Part of a small language model's weights.
Training: a variant of Muon for these matrices, 88M tokens, 10693 steps.
Each number is 128 + 32 x the weight over its row's rms, rounded and kept within 0 to 255. Layers, rows and columns count from 0. Numbers have three digits each. The size before them is the row's rms in percent of the matrix's.

# down: layer 2 MLP down (transposed), 384x96, rms 0.058, rows 39-167, columns 0-47
# up: layer 2 MLP up, 384x96, rms 0.393, rows 40-167, columns 0-47
down39 054:117107114141114130116157172092165091171153087042148157181122120156110140092072066150126109130118124149123187163141190110129131104144161140116081
up40 103:080169145149158102098169123113132124198081122162092110114143119142166118114165142131163184109122136131133139207179074085122145113117092138179159
down40 131:171109146143107084077153051164100095177126126107134142126154144169181113122159147115165159090114107128154152172117098160086094113139080098122144
up41 095:123119158122125075108113107095087135154168173120148081084152133117169124140133141163108134086119079110117126179155095194154159102125156082137125
down41 127:066041134150156096129055138120141115162173194127119089109155160120119117163097128210113075103127117136141122129144111138144095116191125127110130
up42 102:080147197159137168106078168111088106122126142097097096109078159150157138106091105087180141098111168095079137140155145128162108121176146087147158
down42 111:079129161124095150099143082112178138070158136214114084157136144161158137118093124066159055094109170111187115086120139123137111176138106164130168
up43 096:081139093127094114110175113121120109117100123155108107167148111112155106125114128114176158117160086129143181107111140147134100113146179092092132
down43 100:088117061155056128107122107123146137085128095140148054166141153171166163175134152138137085146152134077115171101141090129088124162172115097085121
up44 100:173082106097093168083103110124175187121128082121147083141067156193115142071124162157114111125079092115153118104125174140087141135085118187172129
down44 114:107145142148133136113095134179186093120163100153105166200118048127150105069083057164193125114152142143146145149109113157136123172161159110130110
up45 111:120150163121140131223108136156158106171133163142110110079143139126112111143085095165133153148137093125106119076166147180119089136142149050087132
down45 107:151142123062195190127098143118159097119158137137131151120177140160132122099148090156121176149102043116147094091148139143101077088131103070133129
up46 107:118141099159069151103087112181114151147060138117119142085133152198143083130123165107124109159104161126098174133138117134077132156107161085081139
down46 101:115102121073115077106174142130179182160165168125065061150162136081102132127070149196078165103092174136100150117153133123110173166128063097114141
up47 110:137107088150196121134141148182138121117189135175060096152078116174109110122167139125141070122150166133155132104160167126057134159105182131119090
down47 098:102150112123101124146160168090073142097159198141074117128133116166127149135136158153166160183115113139171116133133156173138208154113132135086190
up48 088:167178147097126101146198148128084197132068151122171111110161119076181101128113157089123182135173080116091119139173111079100127116144084126145161
down48 091:163176133154136159160107152168174147084154181125133159117141139058099105117149142158099127138182171111108076091098139131059175164171130169132120
up49 109:118150131135139151116141162140119133163170169169117150149105158165121140089106057090128085201092103115201139137152126213161086155113123185172072
down49 095:179121162112143122136142185107122119111153115169079099139103147162146128086164100064193149104043084128130181160155121130149213125118200098146112
up50 108:107077152142183131120134149129112158121084119136111132156165153166151122097073155130117138153119106145101166153094149095140116186079157157127124
down50 094:085169141092148155095163052156144137147135039153124098147143133123111094128161050109137186151190142086119119104165102131146150137149096117117113
up51 097:066148119095141102145138184115194190196107139127122144159041151115125181088105158140090113155141153107117102155104141111123116148171134208099138
down51 104:197143114121097079072109109145123177096122142091137143118087141157135159124163122093112113122154121053065127100167144120120182142165153140105125
up52 105:156157152151166124108152127066108186139149126099175164067109102113166118122086168194139106097113088116162161113128181089143167101138120142080149
down52 115:127158134171206145082126145111143170098213119099100096142071124134084094167118124190031154133147077126165146150078206109137121117097149096103128
up53 117:088220106108072143135104126096089141014108154113112130096132171114101041197147047154110108146137126108087098140127126131129136139099176116138084
down53 105:100170124097046135137072058157096127106116146096108119097138121089116116177164072157128162095123115090100129153154170122113150122095169155140096
up54 125:088172184128122149087092151112123195095116156140191118105119183138130150159115093072158088147134114125124080134120094118130122114095145117054082
down54 092:095125094103179113175086140117147113150143117107129124144151072107102148154142154146116143142135170207131116124177142082149148083162109105184150
up55 101:102119129155097115147100123068130182108121120149133093121091120136203146120176189145102134163117111129151148098195122106143192110157080145148139
down55 120:136184133209144114124096155116114180103128143101126121125115159148114123112127138154110107122106151188141098087191110147120167116104176125072093
up56 099:183208145108068095145171136100189112170066160167121124096110093176131137142078139101122137121129095166140165152127136109145171142118074115107179
down56 102:150146066161097135091131112117130160166138152089092095185139073164100159129094138128110179118145104143135127210130149108208144128119134114078092
up57 090:159139123160107028088158132171118134138136136095177115118113139088161114167121140099192168106143117115064148131156127191112154135142123169080079
down57 095:153142117143143182120079113147092132087125164154101121125156075179135149160152178143206110106103110134154112110058117116129154096149080082096107
up58 087:103146167119070106196137117127127120119115170108166087138091130165096126129110121149135154154081083138161130170120126111072130088157151154143109
down58 091:120142110092123127169179107093136124120160214148101178110135083041161127097098087155090108148117118105133131153102126111146115100079154033149147
up59 091:159134156179162124074110176156126133165129141145127092136106075157137142117159135203127055124106141141111113148086156121160116149115139153112243
down59 065:120095115084152131106125111202139108183075122118094088128106158137116114091171179117113090135118127116084154104092108199141110141159146138136100
up60 085:114159169143116123105123112121131167145103077175064112128156124115120051097190136118129119120156139071116137160173180118151158108196103083069095
down60 079:118109087114136124081169104072136064157117184106103117095160154088175122097097148126143098119163136123088143155138146113127120164159132057101150
up61 098:112150158165118139045147174131093122143079185109157129138051114138194171109094147168122152100091100071100158126110129131156138104176135127074123
down61 091:089143170147136107044151057160116177069108160149161116103056114142146152148115165102151121079065139129141102095141115141121178158108109138111114
up62 105:109224159109085104188128129163073102055104137147172150067101157164092093165184091105131115160178109096111162173099144176112120098148104139114165
down62 089:120174073128126164160126101145084090085120129141178173108094117160044108151187123127163129066175100083154125170103180126138081140095137148087113
up63 101:082115107207115135111101073140135157101147121178135099129099068083180202149158071135089117166109102147106140117136117094105128140125141145151113
down63 094:101099137069126144175134125189093104114058149133124120143093186143148169122155081084190088059136192134118131166150110145142084107149177187134136
up64 095:145128148156142107098107193117079112118093126181157167104179105114160097131135081116200116033117173103095173132099134128094098107067121044107151
down64 114:100154114128136091139094092146134165096135162133075128080141118100108152138167123168142120145126137137090187095094100125125130157103147086108141
up65 122:113123116156131156105082143115118129079132117127153137116180129087132144114214094120079127091158150060138117087100150143106207124086125067188131
down65 122:115099109128130115133089103114141047067118090095153147121132108082117127136143092118112161140107116134133119147115171165139209131065113112175116
up66 108:073142167072144106105165094126088087092146129110163196092129199051165098117165133158167110121116103123092186145160062123154103164195092104098148
down66 099:084121140092109087188152077082083115140154156173085089134136161118126096112139139187171080127137138147109150135182018098146100128197126091101157
up67 112:166119109077124145070147100092130133153101158151143176127106150143120107126180093132107103108132160086121141118116125111129144149122114072148083
down67 102:132119066128137109095134094111125144134131130172090141154090154174093073193191118107163190155133100098106146137132161074108184126148158170101125
up68 095:175157160109169117088090169123196120128105083204074134109123133135123108119094195106142142120180065136130110146159136169097130094151155106096130
down68 089:097155089137107129102122128181144151135080109114146129174150126160087139159098177051153128151145119141107116069157129166126114077067148132126170
up69 118:153088144102076132093207105158118128167132108175116144107067142141096150123137174064102179138118130149090095099079150131113109171163178150171088
down69 169:162128120120125119105124069107108144084184095148117195092085140128128157126159119069117105133140089187131106098101165150150104164168119111152104
up70 110:101100135155114080100107133128132215211090126113107121168131144141115126085104106134088158176095200128098165085155150135130118135139143171096138
down70 104:142123141132147116117099176140099200160113081124177206112123145137103127101117145096060189132176137124061104171170110146107131115145117162128088
up71 093:084110124102143121105140082142192113131107096123193144021160114133113124107141133113086082133099090149169131172130135137137187170133124130108117
down71 074:141055148105067174119113085125168156128139125103123149143115120096086100190136157104076148105144042144144097120162134129113145161125137121165193
up72 084:101156132111136116111135086079128154150130154130129137154178105082100142071164116099170128185178115124126147116179146118178155089121045137101158
down72 094:082102101117091183081126138164172086099134115163135159100074168128080111149091129080176083153141099166135090145099172108082142137149143152192073
up73 088:169126183170127124144086137124200068084107100126083172149171157214186141098147146156118135112131114137131113110115156076059174134135169141170079
down73 101:129129040104119111117092055116080198129168141127151162080123148058136152110129179103164103138147178131159111152155124136126124158060175154117105
up74 092:108157160115076145137149149096162119140113124146147199117137062143123204118091117104184155182126074087156165201081064122087093129170157134149120
down74 107:111131115109112126093113146103145151121141179130115145146181084129104206151083044112194110130140112093146089143091149144132103101135148054079147
up75 102:110131109068133149140164109138177171151124133200144128109112111121120158119120115172130164121182141054134113094160143099071144163074134135195127
down75 121:114112143070102139157127138131117168154089134164177082103178153110125152180095075185100143095186143096175096075124107131162176152060160085172152
up76 097:124160185128129134109115136154106084151151127094091076094103151141131163101113094110158122068118144148169106088153142127134079127118128105135115
down76 128:136082141092101162072053153119168144069155124152112143143126090184126154106099122107178106174037205134159108111119169075137124124161132134118177
up77 100:095164076112144135223113154158076105086099134122171163101161073144134200094083140172119098082150097113113076100129106163128160128145090119131111
down77 103:121111103118126133176106114158067093119124108130152118064127060185116140120138178160142111057114145064126090109182128136142166160195100149105051
up78 104:121120179141186133149153118114127168109035069154143110159087112130105118071143144151183194157176093152137151140103125118158111120147119188107130
down78 097:177080187154094108111122171144093120148122087092161112178175142147103133050151176126108152133166096142132178153061127134152134094137108102147178
up79 120:104214178128177108132135109140151133111168206137088163101100097094092129169158065175095109148147134066157208125130143152142126105109099154137134
down79 104:149138157101141140141133130108057097134114152156131114078150116153117127153102163140124107110143141169173114161101168061099110088093102166141080
up80 105:112169134166139075161138074074098100141109108106140140101110146165137155081146111170088146132120197162106206074118135184158099179094118096132157
down80 093:140141172116136126213123162123156116091142106077157104123113137174117142142190140114191096156165074091148094095067068103126139114161135171135176
up81 096:084215141140144139124133102154159135137092146129167070111117105091118119109131177120064118128200079112110131148153058138146132179111104141134119
down81 056:077177135179100049110145161107108142144117087097195149118140100109135134165106123135084128153186092146116140133097116120116156128149102130076135
up82 107:135204118120151103112150176157063150107088132131145201125087099131068115102133073131148147159132091068148091164184153125123190119097069157132160
down82 133:127219123133166066080125108183143098120139144124169175099102090114070082144129075136153143172120122107146120147129158113124113138092119086065096
up83 091:106158176124137099069104119105197119132114069164120094099099088080094190102154105141107129121141148098101163125122168147187113117181137142110106
down83 097:143102141095118115134106111150128170130135128155135154140106139148127080117136139086188106093125115188083174165116154152164146179134092118119115
up84 122:103132105092197116173101142125118190134126079094128121109117110164190137128145120111092169142113183174128150168058113130059121195106096129117118
down84 079:113149110096163100152161103158068113178123154131137135204186099077093082181187097111109112107145089061109102091103079183163169076148087143114107
up85 132:125130153091186131117114138171121152071115122173139139150116087151093111139192152110170175126160121093128160150149102112106150231174064151124075
down85 075:141127123121113110173140117062111106133120181126168080125069198155232153153105102162097151133102148097083141087117134142173129080082167149103090
up86 089:068174128167119103091162195105116118125152064105106153134202151070168158144154075140118131105151100130077159107144101150137094148130135087086152
down86 079:122165089095125187080135116121149121120129154107137031147047168109134136198125119093131121167135150208138095191141144149123125117106138129125068
up87 091:105140139148089155169104098114164089132130135098136114125085153117131141150186104155107149106160080183119098124120076163123132158148080104104100
down87 084:149129118169167100167099110127145113143172190122126174049155140154075084155193114118115111127142164161128117161126096157118146077102119088166188
up88 093:144117183084167117134136084096133103098041146148160103144152166128167099162152126157146128136087130113080100119152173119155151140118109125157065
down88 116:121128141118179100176082071104135141096102103142156158119133145080166104115160114160152130135116139184113061094179140145175108153110104106164102
up89 080:151162132229093064100117104052130168125134144119154087129186128101106129126192143155100111128111128185174121147097162113112083084130172068154095
down89 055:163073099132121061152152138132128153147165094116122142148139166098151101110169150112061116116091214191133169169139087121089108124134113126112199
up90 107:139110151148096153125191118135120148184102110162103107103087145156103109125115177078133175128122121197078069104071145151120134131104162131130140
down90 123:186153113156172098157148122111158124099164101165088147109076101109116142116119125094136111089198080176145075045083138128139095137124123118098126
up91 100:107106217147116153097147111139142143197182196091158084143157162098110109083110153165149153179131114062104132064174125104157103119069127108071166
down91 064:119122157144107100144131132135113132091143091151175119165108132092103076114087180138132167146158134103123142120154133111147128102063095138109113
up92 100:121153174146178072126201129093106153108135125149172135117138116080145105188101163125182090085115127128091115085114133173140165141097117134085046
down92 125:155157182144126127158138159141118085067095144180110137180153123086158130181083114109137122111154144073101103091091125147205115055158110162112175
up93 093:133185128121134156162088170108094130114075165164160114133175158084134109190166023138122163153206141147134105113150110133168113170136138102138131
down93 078:120132084094107080111102100129131140144189081060111089103126142145139144109127120166182101123133174175129074136154179158144133112149147130111126
up94 083:145107088143157122137087144113157113127077057103133083129112144124148181115030072142108138114116144166142060158120115135077146147173134148087091
down94 115:134143068129138116104170098179076150140112149079112142099143136139178130124136123070137131100138160150095065117112146146155178125105086109124181
up95 068:120152206143092089111120070115138139123130120164117075129117138111160186094105146118194093138127076125149113064112153120147128080084140113090186
down95 053:103112117149138128123095121102085104109084127173138139127134066113131164149099153109141189121146178138132147164141075123119145182115113162043112
up96 105:089127087110111148141128119110140125127154059114157099076086091158141176138170138154132189139126160172107130183107130120188096194147059161126098
down96 102:125124103134123127176116112093157107158138118109046059090220140182157131122152090102082147088158144135114070087186156087151121126177123146128099
up97 089:150135142155123171192103121103155153148063082160141110107093116159096147075142164116164117106162118137154191131130168115115059157180109172120087
down97 093:126116131175090071171137193171098119154155157078180155220081149110082137116118085168177143178138134136132134133110088134131117082120141122143168
up98 097:116194160130060167131092121136182165146061124162059184148122112156080119171107183133140134090166130115146158143121123098080128080123121112104170
down98 108:099158166172156145125111097147128148194056106105077170112125067141109099142124151114154103129087161118155142123092145145103132075145125035119106
up99 120:089101119151119193126158141127088149123077140063145107177140123147175116153050134162184131127145123095114170092134105117121077175098140095103133
down99 110:144126081196153169135151084182112102150111090092104075116138161140176097146094137138146144064181142150089154123138140128056121134134112117122145
up100 096:093118189080142119136184100146135110140142120096122093134115191166166124157087160129154144155124109138129143079111211112112135126115151140123111
down100 114:108074147148158124143141068151106129078135117180116140141175174145112118153134090101176119144137129181154121110130183142115088051142133133159146
up101 096:143130172139151032105083124100164104097156102140180140109132102181099104080086125111134145071123113146182142201124128109094100169137135160152138
down101 113:112161094221127094156067104165150122115169134165167094101158136236156106134083057101107142103150107137133155120111177111114106122118094157109146
up102 097:109104116079131136097149094078207139213122138109111099109125124103105139057108114143135090144059174094155166125127173109121183152159173103100103
down102 111:161061137125110173073116097116125090164106087122125150150146148170125172108109143112104098159106113160096140140127129094152184136165171090123157
up103 102:158131161173020136138122178095188108152096134143160093112121161162101091096139149153125130078126181080152123123141138095099125126097116093128100
down103 093:103130145135047185130144134157122078126120104186175075097118133159119109130116087153112113109164105046198138123119116122157099127152130195157147
up104 131:109105126139130098120071155132119157112084104120143085069118183146177119146117116088142095159087118162152104133106098099128087136148163155088056
down104 092:157115105129157093138145101108142132142167158150124173200116089130065152118092180172125134112163168154151151109122135173074147088111087134110137
up105 091:048111144096139057190109107098137118181121123140118136107111087141127175103092124093137124183125101143108096172158168144097110116134145112178060
down105 091:082090106057174096085101070111153170194091126141060206069113093137163158133105101149130132174124111120120101127153121130099100114092151139168141
up106 093:092133123128138140123076162085118094153161106158093155088084107153209143105164134143068127240178121090149091151094135129132146152157175075121137
down106 093:121091144142136147108098100050093119130138125166063180161182132078189144170110133133147144101120134124094121154113108112178153170108116161105164
up107 097:107104191155146167152134110170151046152083141097151138088096117155149145158132155152088141147180119139138110129067149093140121186188130153137133
down107 105:138102133146143076171157144057107125070154175168121139111118104169118083145093107161198104109138210113121094127142153129121083129196115102122197
up108 103:120118163137177028103136210154137115150141082165106134107132188099126160072120086131097188058126171134062156099116091140127094150125178089140119
down108 076:173140213121189128154172167070154115122137086142107139176120171138149130087135132106132146104157070109066122102152151092101087069143150185155108
up109 107:150164149173167096148099153065139159179036151134161150058141106145165154074118161155138118117098175168138156138124120124147138134107119100118155
down109 102:056087180115150143145147129119116111109092101160131086125158096104112102110116120130183116118217157116105098132084160146132101166130135141115171
up110 101:098113126132152147171139090104158109089093125152148149158145130171139055112166151176121196174087130109144174148163094104115094143091150137179120
down110 105:135171109094085142180111105130121077135136158102074126129111139218108121164125147157055164119082165081121121138163126156121145093155148090118163
up111 107:111155143133114107132157179137105136050126158081106170134124140166143145177153141150096116156118084111111172089081188136043132111138087046173135
down111 100:145121121120136125096120146110079163153132110085118121136123131152099180177164133151102152161113155129109110070100140176070205093121040143145153
up112 080:067050160125120146117098103133101144151117167131140140049137117073165116115111115092112125145171149115069134169086181099157132178188105153167177
down112 098:128112091129126092120169142136190112108146159163103163126086147116178116187122111099162154156131067086142057163055123144055102101155161129162136
up113 109:083133155153181103163114088195120130139118169048141081132151098092169179124127086130122181165177135099046103147169119109146115071131103143095139
down113 108:134134195151117162173143106158157083126138132095127098172135092106180152112178092147126103121144106078074135150130091151128102128126170122081109
up114 091:133116157155139159177139117077139109116124136156112126132141067096084127102101111079116071152078188169150088136149094137121106184156134127176143
down114 098:107082181159153165155134148123092135143115142185158085117164126128103092129039087147123089122119116101114099137165148119161190137093094176086137
up115 085:128144118122173054097122198113121164189152062068149151140147097158107151116136105143133163144178121113120100115104129142106119128148107149137173
down115 058:172120141154092154170097111158146149100147138125131094159208125074119149126149138118132124066126116157124170109175122126141137089165105053114142
up116 060:088165136081108141093162167123172152106100120157155090101128086136111114113145145105126119139094150094090127130144161125058117192113166170112154
down116 031:115160129113139131105138096149115101098138132156065174095143154107115159075106106132114146089092153100151102112199151098082193109181167127154112
up117 064:137185155105092157102127149117116147097094080141099060144048075136162104109088100111163093160130120044151151126120181151128127108150170083111170
down117 035:119127175130128146147109148166170077099186115118129123172148089151158113087122176157162115059061133062056085126125077169134142115118129132142181
up118 111:088151178146166135106123182157144069107096123163077139126154118089118055110131134134124135158067170125140045085106133144124165128124103085103145
down118 114:137110157154127132112077188148156103097145047109062167097153136112114049170093159102167150128107155106164117141152112109126193133173143123117155
up119 096:070105150122134110140132071113121157115125176171157093144114153201135146114144133055139112116115153130112182086084091078081133162147144149093062
down119 074:078118067132118101129161132167130107153103075121161109138128111164133127141105052194161085162190163087125187135126118121113147103110118148142124
up120 099:051137100141075143179099144123150130153105153169113111094153086123134153142133171123151134111085144154092099170151127166158153105158110074107132
down120 070:149073094124079212175071103127126188075146138118151160120131074151153155196155144102114107178124125146135104149121150094145177121121098159099146
up121 085:154174116121145104069180136124187091158164057147073121132119138154109117088133199126133101134122109059180126153125146129115156127159134158143118
down121 052:140125069113181107108202150125138096113148099102134090176129148064091153201155155138090146129102078096134148157125111130126156125111176116054136
up122 109:094140207124160110099136165060108107129121181115131140101141097092138190147128175176135126178186115152112096152087136118142090115153037106138122
down122 097:096126160158158148130137156073095135171118203104144068107143085092080137215177165187151152114135111097150077142092182075095153130157114141151114
up123 102:136136158147154107089153146086115180128094165176078187112128139114097116087079158153086120106106180131172121101136162172133118169097071089122131
down123 129:134108147140084118181157137161141166139133131146157041112149120136083097121111149116070115143155148093170111083181184143095094127068079115118158
up124 089:180152165104103133089128178151164150135085162112087146124064161096130124047184138141179074098148066143124107130122153120083102178122097083112119
down124 113:140159165153095110082138140174133134130174118140077183137110129127160122096125146174145093136181061134123078100119185137146065113140088123121172
up125 088:137148146153191113179123090101139134119153148120131182110086139123139053138114130063079072107127169118138149107148135169131064217139120160137133
down125 080:153124113107088154079128119118125156159151111164065171099095089073074077115188078091131115159121135098183137133143146163094127155111194113183146
up126 094:126081147147114097072087095145131159099155128114156127136146125148144132121156131117126182107148159077156100168110086095058133156097123140167095
down126 058:136116091129181121148114177069124146103102132135171135148114114098179127152133136103135111153046136162128133147170115132116166137135107102087159
up127 110:159112131147060081089053122103172138152094109149115092160083080188180095078127144184103140130119114127110138119118142128153080188186149090098103
down127 132:134115136086201168109160130135154118149147142120135170135072133140085170158127135076138115159133071108131171133166100176134177143073137107182131
up128 106:109153135121136086154152137084180193111111090161051084122111054170148112053089146176106102045114106134138152142161161124100099126150129167116082
down128 111:096106066139151108104125143120096181145153108131120117142139126126114159089107147151145120109122160160177168198120134080159127144097135190044118
up129 114:165120180123109150123181150084091134128116136160178138069082146069115139136162145113143126134120094160111152169137164121139084161124128098052186
down129 130:118124188127104135164148131128093119136137147165170146104088146102149135112178085141163091112088111163078133147127165182132086128091163082107165
up130 096:155125145138192045134172099114128084180151109080095089103174135173174117156205097142069135154171140070092143114144113135146133129108121072103126
down130 054:127119111144102130117186121081152076158139130093122171132191123092166133098108109115086062082158092152183173202085128145180094130121123069118126
up131 093:152069154140130157101105125105141164120112113076080169136121124183140162098104106101066104173128104108132090165166126074137112195093132139089113
down131 114:112147163090117081190117070150157116072168121074157130108155134093114129172110129121205149141197113081121117147113132151171150146152121169108117
up132 096:093141178130125118081061118107137144091119124127141135065173112136148186129096125195129162103152102147046124125138151219095146146125205088112076
down132 067:123159080128130116168138115138167112143145105095183135080174123057093083167126143151166129139087154109070117148141121143137169100134159073181114
up133 085:096165149082123063122159160103107152160153129129196154110124155202110111133109120116128103133156053165149087137082124131149100139148129115091167
down133 072:044140063122202163073112159143114152140099121143197145116115139144090144104080069092170154131215149131132135114118131131146102138140088146091148
up134 086:165185207137114097105119155062175102086145176125157172179060136109167099109131159114129119118122087110138091162151112147125067132155096071142126
down134 074:150127074103141152105054108169102170126086075106142211098105095112142117159192164136110191100158115138141141134143083163163148105181116080174143
up135 099:101116126138115113209086150090126108084134076107155169199087125146175146185086105112097104149134133114106137141164100130121078142056118113143143
down135 050:138122094092136140147114162099099108126135109071179111125099148133127160155093067115136148137144121121084137178156161152095093201112146131124168
up136 091:147134171130145062129124143157084138204055116101100058098161091150128140113131182206086154141131154138176158140173140093118133179131180085160170
down136 056:091116149127105134185116118160155064173101169138111081217122147143100122119122141097116100094172148127155089178125141115182095114120141139115121
up137 100:216114128131138149120144152140096117092120118164134128105157149117210110115119080107100197106126120114069171163166057138163143164153111097125134
down137 098:057089065110152132133124071097210123095184089151130095102132126154096146099104159119128166163122079129112139124146153126097143085096175162131128
up138 090:088111180123139125092094093174115106191095166130139171063149118099177184133135143106067113149098197123064138136144100110101200165146075076139149
down138 101:054136140145133141109082101184150129168122152171093141139131111082094206100123106134118103183105147135128146137161070100107148092182196143156094
up139 095:078141112159139058114120105119143157167158146159161107118124088105160159123109136112099140111072186132075171144165123150145079113124146149137146
down139 052:135113114115093144142085126145111101136098123150117205102130121139136161095207131129157128127127085141137177174134120155064178109068103142155129
up140 086:108149135135181079148115173090118128113079189123072134073142137141121116073168128152115102089145172085154145134145144155145097084114116108124137
down140 082:143131120080157118156160109097111134138100151146120116127172105155158146174137158090134133091156057126185174125154156196142137151104092076130112
up141 088:171112142171119138088070092140182112164132118072176113116108136167084105139111108143102103142136053075149110152121158177114103170117102103095096
down141 094:115046155140065119145185083133139153158161085137101117201138125097069075134114110103150142140179109128160154177107124121138129158109147109128108
up142 087:108132154176107137150138178114123149077108123123127108108115179077188174103150125151134125159135149145143181118098114158077188151128117174145163
down142 117:077054108150115123139091144124131175108107118137183131162189160141165120108085095105142102113161184184128150104112087138099121122205117159129137
up143 098:144132133188163099139143097116081130159118134144141164111170116116146147143140145135154104150166089139097147142216088112112147130120088173167149
down143 093:086087115152116118139133140121165167056099130129131129135144193158109181165092167077046076167157162116082126125158127086120146146132132207113167
up144 097:098162111101133108148196159118075139112115203113120154160150141114096073117147133072129183145110126107146099081152123109139175112146147132144103
down144 121:094079100099136152124113125122091129185141151151097136100136109117132104125128146082137097110096141164155168124101111183107144200137130129163119
up145 107:080123127155088140045120178102101095143119111150125124140178143185178174088102191127169167084122186104125107126120132109084141098112166091110127
down145 119:171143105143121168066115178112158084126166143123113147176157146099101097161100115141096165054152113116140095146094121156110138142105119088146074
up146 097:129141080110144167156151163172110070148136092152159120149127140154160041134137157133164137157121131063117196138111146158128051129124145117102106
down146 102:091067071133106186143089110158117070186159081151145099166152185217178093145123081148161149104117141097097131135133081141070092162101111077129107
up147 101:154105141139130105134110168104135123135154152127100156110117163123157128164096079113117194151121081130129175140100139140083142195155149113124155
down147 080:147097110119088194105154114168072124176139103101113124088093104130171137109119147087152080104051100075132132068121131142147128128181142182117142
up148 098:129173157172142052158110141147095153159087116138081120168159082078145137153112160093138078165128138107122166116214131111141122091131108116132179
down148 098:172134142134139126164154106128093144118095119083135110119120147146208148158068089101149076132135107098163165106130169131142163136189117060118120
up149 095:143143164148115125100132088118174119149087152170107115091073146122092092130134170148075084128129063058120093119156142157119116164150068108123140
down149 068:109084141133135148066150157129178121172151135080133130115135074074105122140129122137135156116104096093134156181136100132115131169153109128136161
up150 097:122128170103162103122099107097115215154118078146169069085094103158172123193122161137121140135138138148081114151127072100118090161127195169076171
down150 090:131131105151121090155115098150125104119160141138115166198136156148096142081123119150132068103149173155169108100112130131081205098095095142111133
up151 105:105139105092086133150178092119110104156125113149149089163156172101143152164133137196076116134149084100147076098058177180097164134118097158141124
down151 125:169129142113165174078100065166166137142141124199154156112092118178130065142171108124176033178133072134130094117080142113166083123122133120163119
up152 088:177154153124133160116111116158150112108118123101212101156078124180061147160128158162155109141142179081128074083103104176109129110157121169121137
down152 100:160076109168103089126145102148112128097150140115076144135130146108168123125114084167162080106107108142142059144116159085161142154188115140151123
up153 097:170112087153128182126085157176195103154154144133121081185103092187164130104125163140150096149128093123149090069097097122133055108112210147106166
down153 105:090154145127166128101099115129116153107140031104140060141091135117091144155127141151088177091167141149093161163139108071164136156130093164124145
up154 094:114103110102140130111116166071094168215122113161079045140108103139120102092145125120147165131091189085104202167140149096131129178107129153157187
down154 054:075089154135129143158145161151201044141148157129118140188126201147133139066105139125110083152167175126154147116168136135171148137071061186107118
up155 111:201099143097085197139114116077182159100067097135109088127087131178117139107118121089141151165117106134166119157090153078090175151177150114147203
down155 090:149131044171172112107156151134038061163182114144091155143133082106128129113113092111131159119066131110089130129171156101108138178142171145071137
up156 100:140143108115132074096154112079129096128161165148123147117100158137146125130183154158129117178184129128145100123120192153167131173126074057142117
down156 084:182092058161104113094076216122082080118107142115081132198144155137122098128150112162107111085109077121149063186086169198157111133090141174094165
up157 107:097095164152149100105134180125099122145160171148145091050175151126129155170059087195118148141100121143128115097048106154117096143160130082065180
down157 110:131112154115142100083164142121095183168151171139090132093134103110112113139105136180144153156127168132124131135031047169157115135169158057105170
up158 108:109085142115118066116105153115102169196097104093144126144135113139094126143100155140169190159106100146113159105180119171134178168116156093117138
down158 073:190196158148074149156165084091130045096182144070120142187101090118151145134073161096171142134100121117124114179112123116137138079167100154119135
up159 083:105160169049107159163136077110136128170098144069122099119113075103165178197091149182067091133166105174176098115117127115133142130116102153145163
down159 096:139141120071083121127133099116114159071089160105126088176177123115136160184123079143155074091189147171215128097126151101179119126095139140143129
up160 098:118133092117156073134117120183123115162127113168150150110131110110112175182200140125175098118106153109069150100102103108093103153102162089170127
down160 082:114083117111190111146069102168126151113128135132092091145133125088164140115099135100106075108121094140132190111095078124114153164189157107097147
up161 115:107134107127113185135120179145117121160045137153113131154168156122166141070125080190094131150154149119122069155125150106125154139114143127101092
down161 130:131131135146039204098096119127132201173128165130178126102199112132107056160161117134143126111132118118110111142060108183130146102145111132125146
up162 094:113116131172132116125136107121105133183169185093128129156186113136072114146110121152179093109101122115161088140117122093129125082092096129124122
down162 108:092086110125191171132126121127137125117138117126140115133123121112135118131141131075151089173124158186143121157116106109109189096105172108125118
up163 117:122120182130123090111114135160068126173106122138149079156119103139127195137162151126160116109112213101097150137172132101099104138114150070131137
down163 101:146072067166130128116168155202134132103149070137141067091131178111113129071173127136109170156151166127098169102178087143113104174116143153134145
up164 106:142104152157117145166156112099129154115105131133144183215195131152071125152067134082136092113125125177189146182137133112060124109104120140069109
down164 075:076130185119137119094129073096128124100073152139124175153156126169180100130139166136106111094134158152073109070170090139136171129191053194102150
up165 093:124085163104138187046124136129133152188076120132156105093124148157091172147102180147139138078071129144104167123158116112107145093085117145109178
down165 090:119118043150149143091145121118173125152152137126122116110172136150035113160132130137153183078173121154139136110124194122095160119125107122104168
up166 109:124150138126162105153160100188158078188161138122105114126135101141086115118150132161137190101163074106107121129217149134090083143102137160090094
down166 109:127111165119174166079135132190177111177107134113100108136119133129092111192148140174106164050130109094138083121140170127122143112147175161099080
up167 110:083135126110177136144121153099153108147129165120178110147090141135141151146086111132130092121075187159148117135086088201090122200128150125137086
down167 107:165105117091106130189115063159171144100128115095106062121142135160130116079140122093141076143085087098150119103194181104141129075114127158213117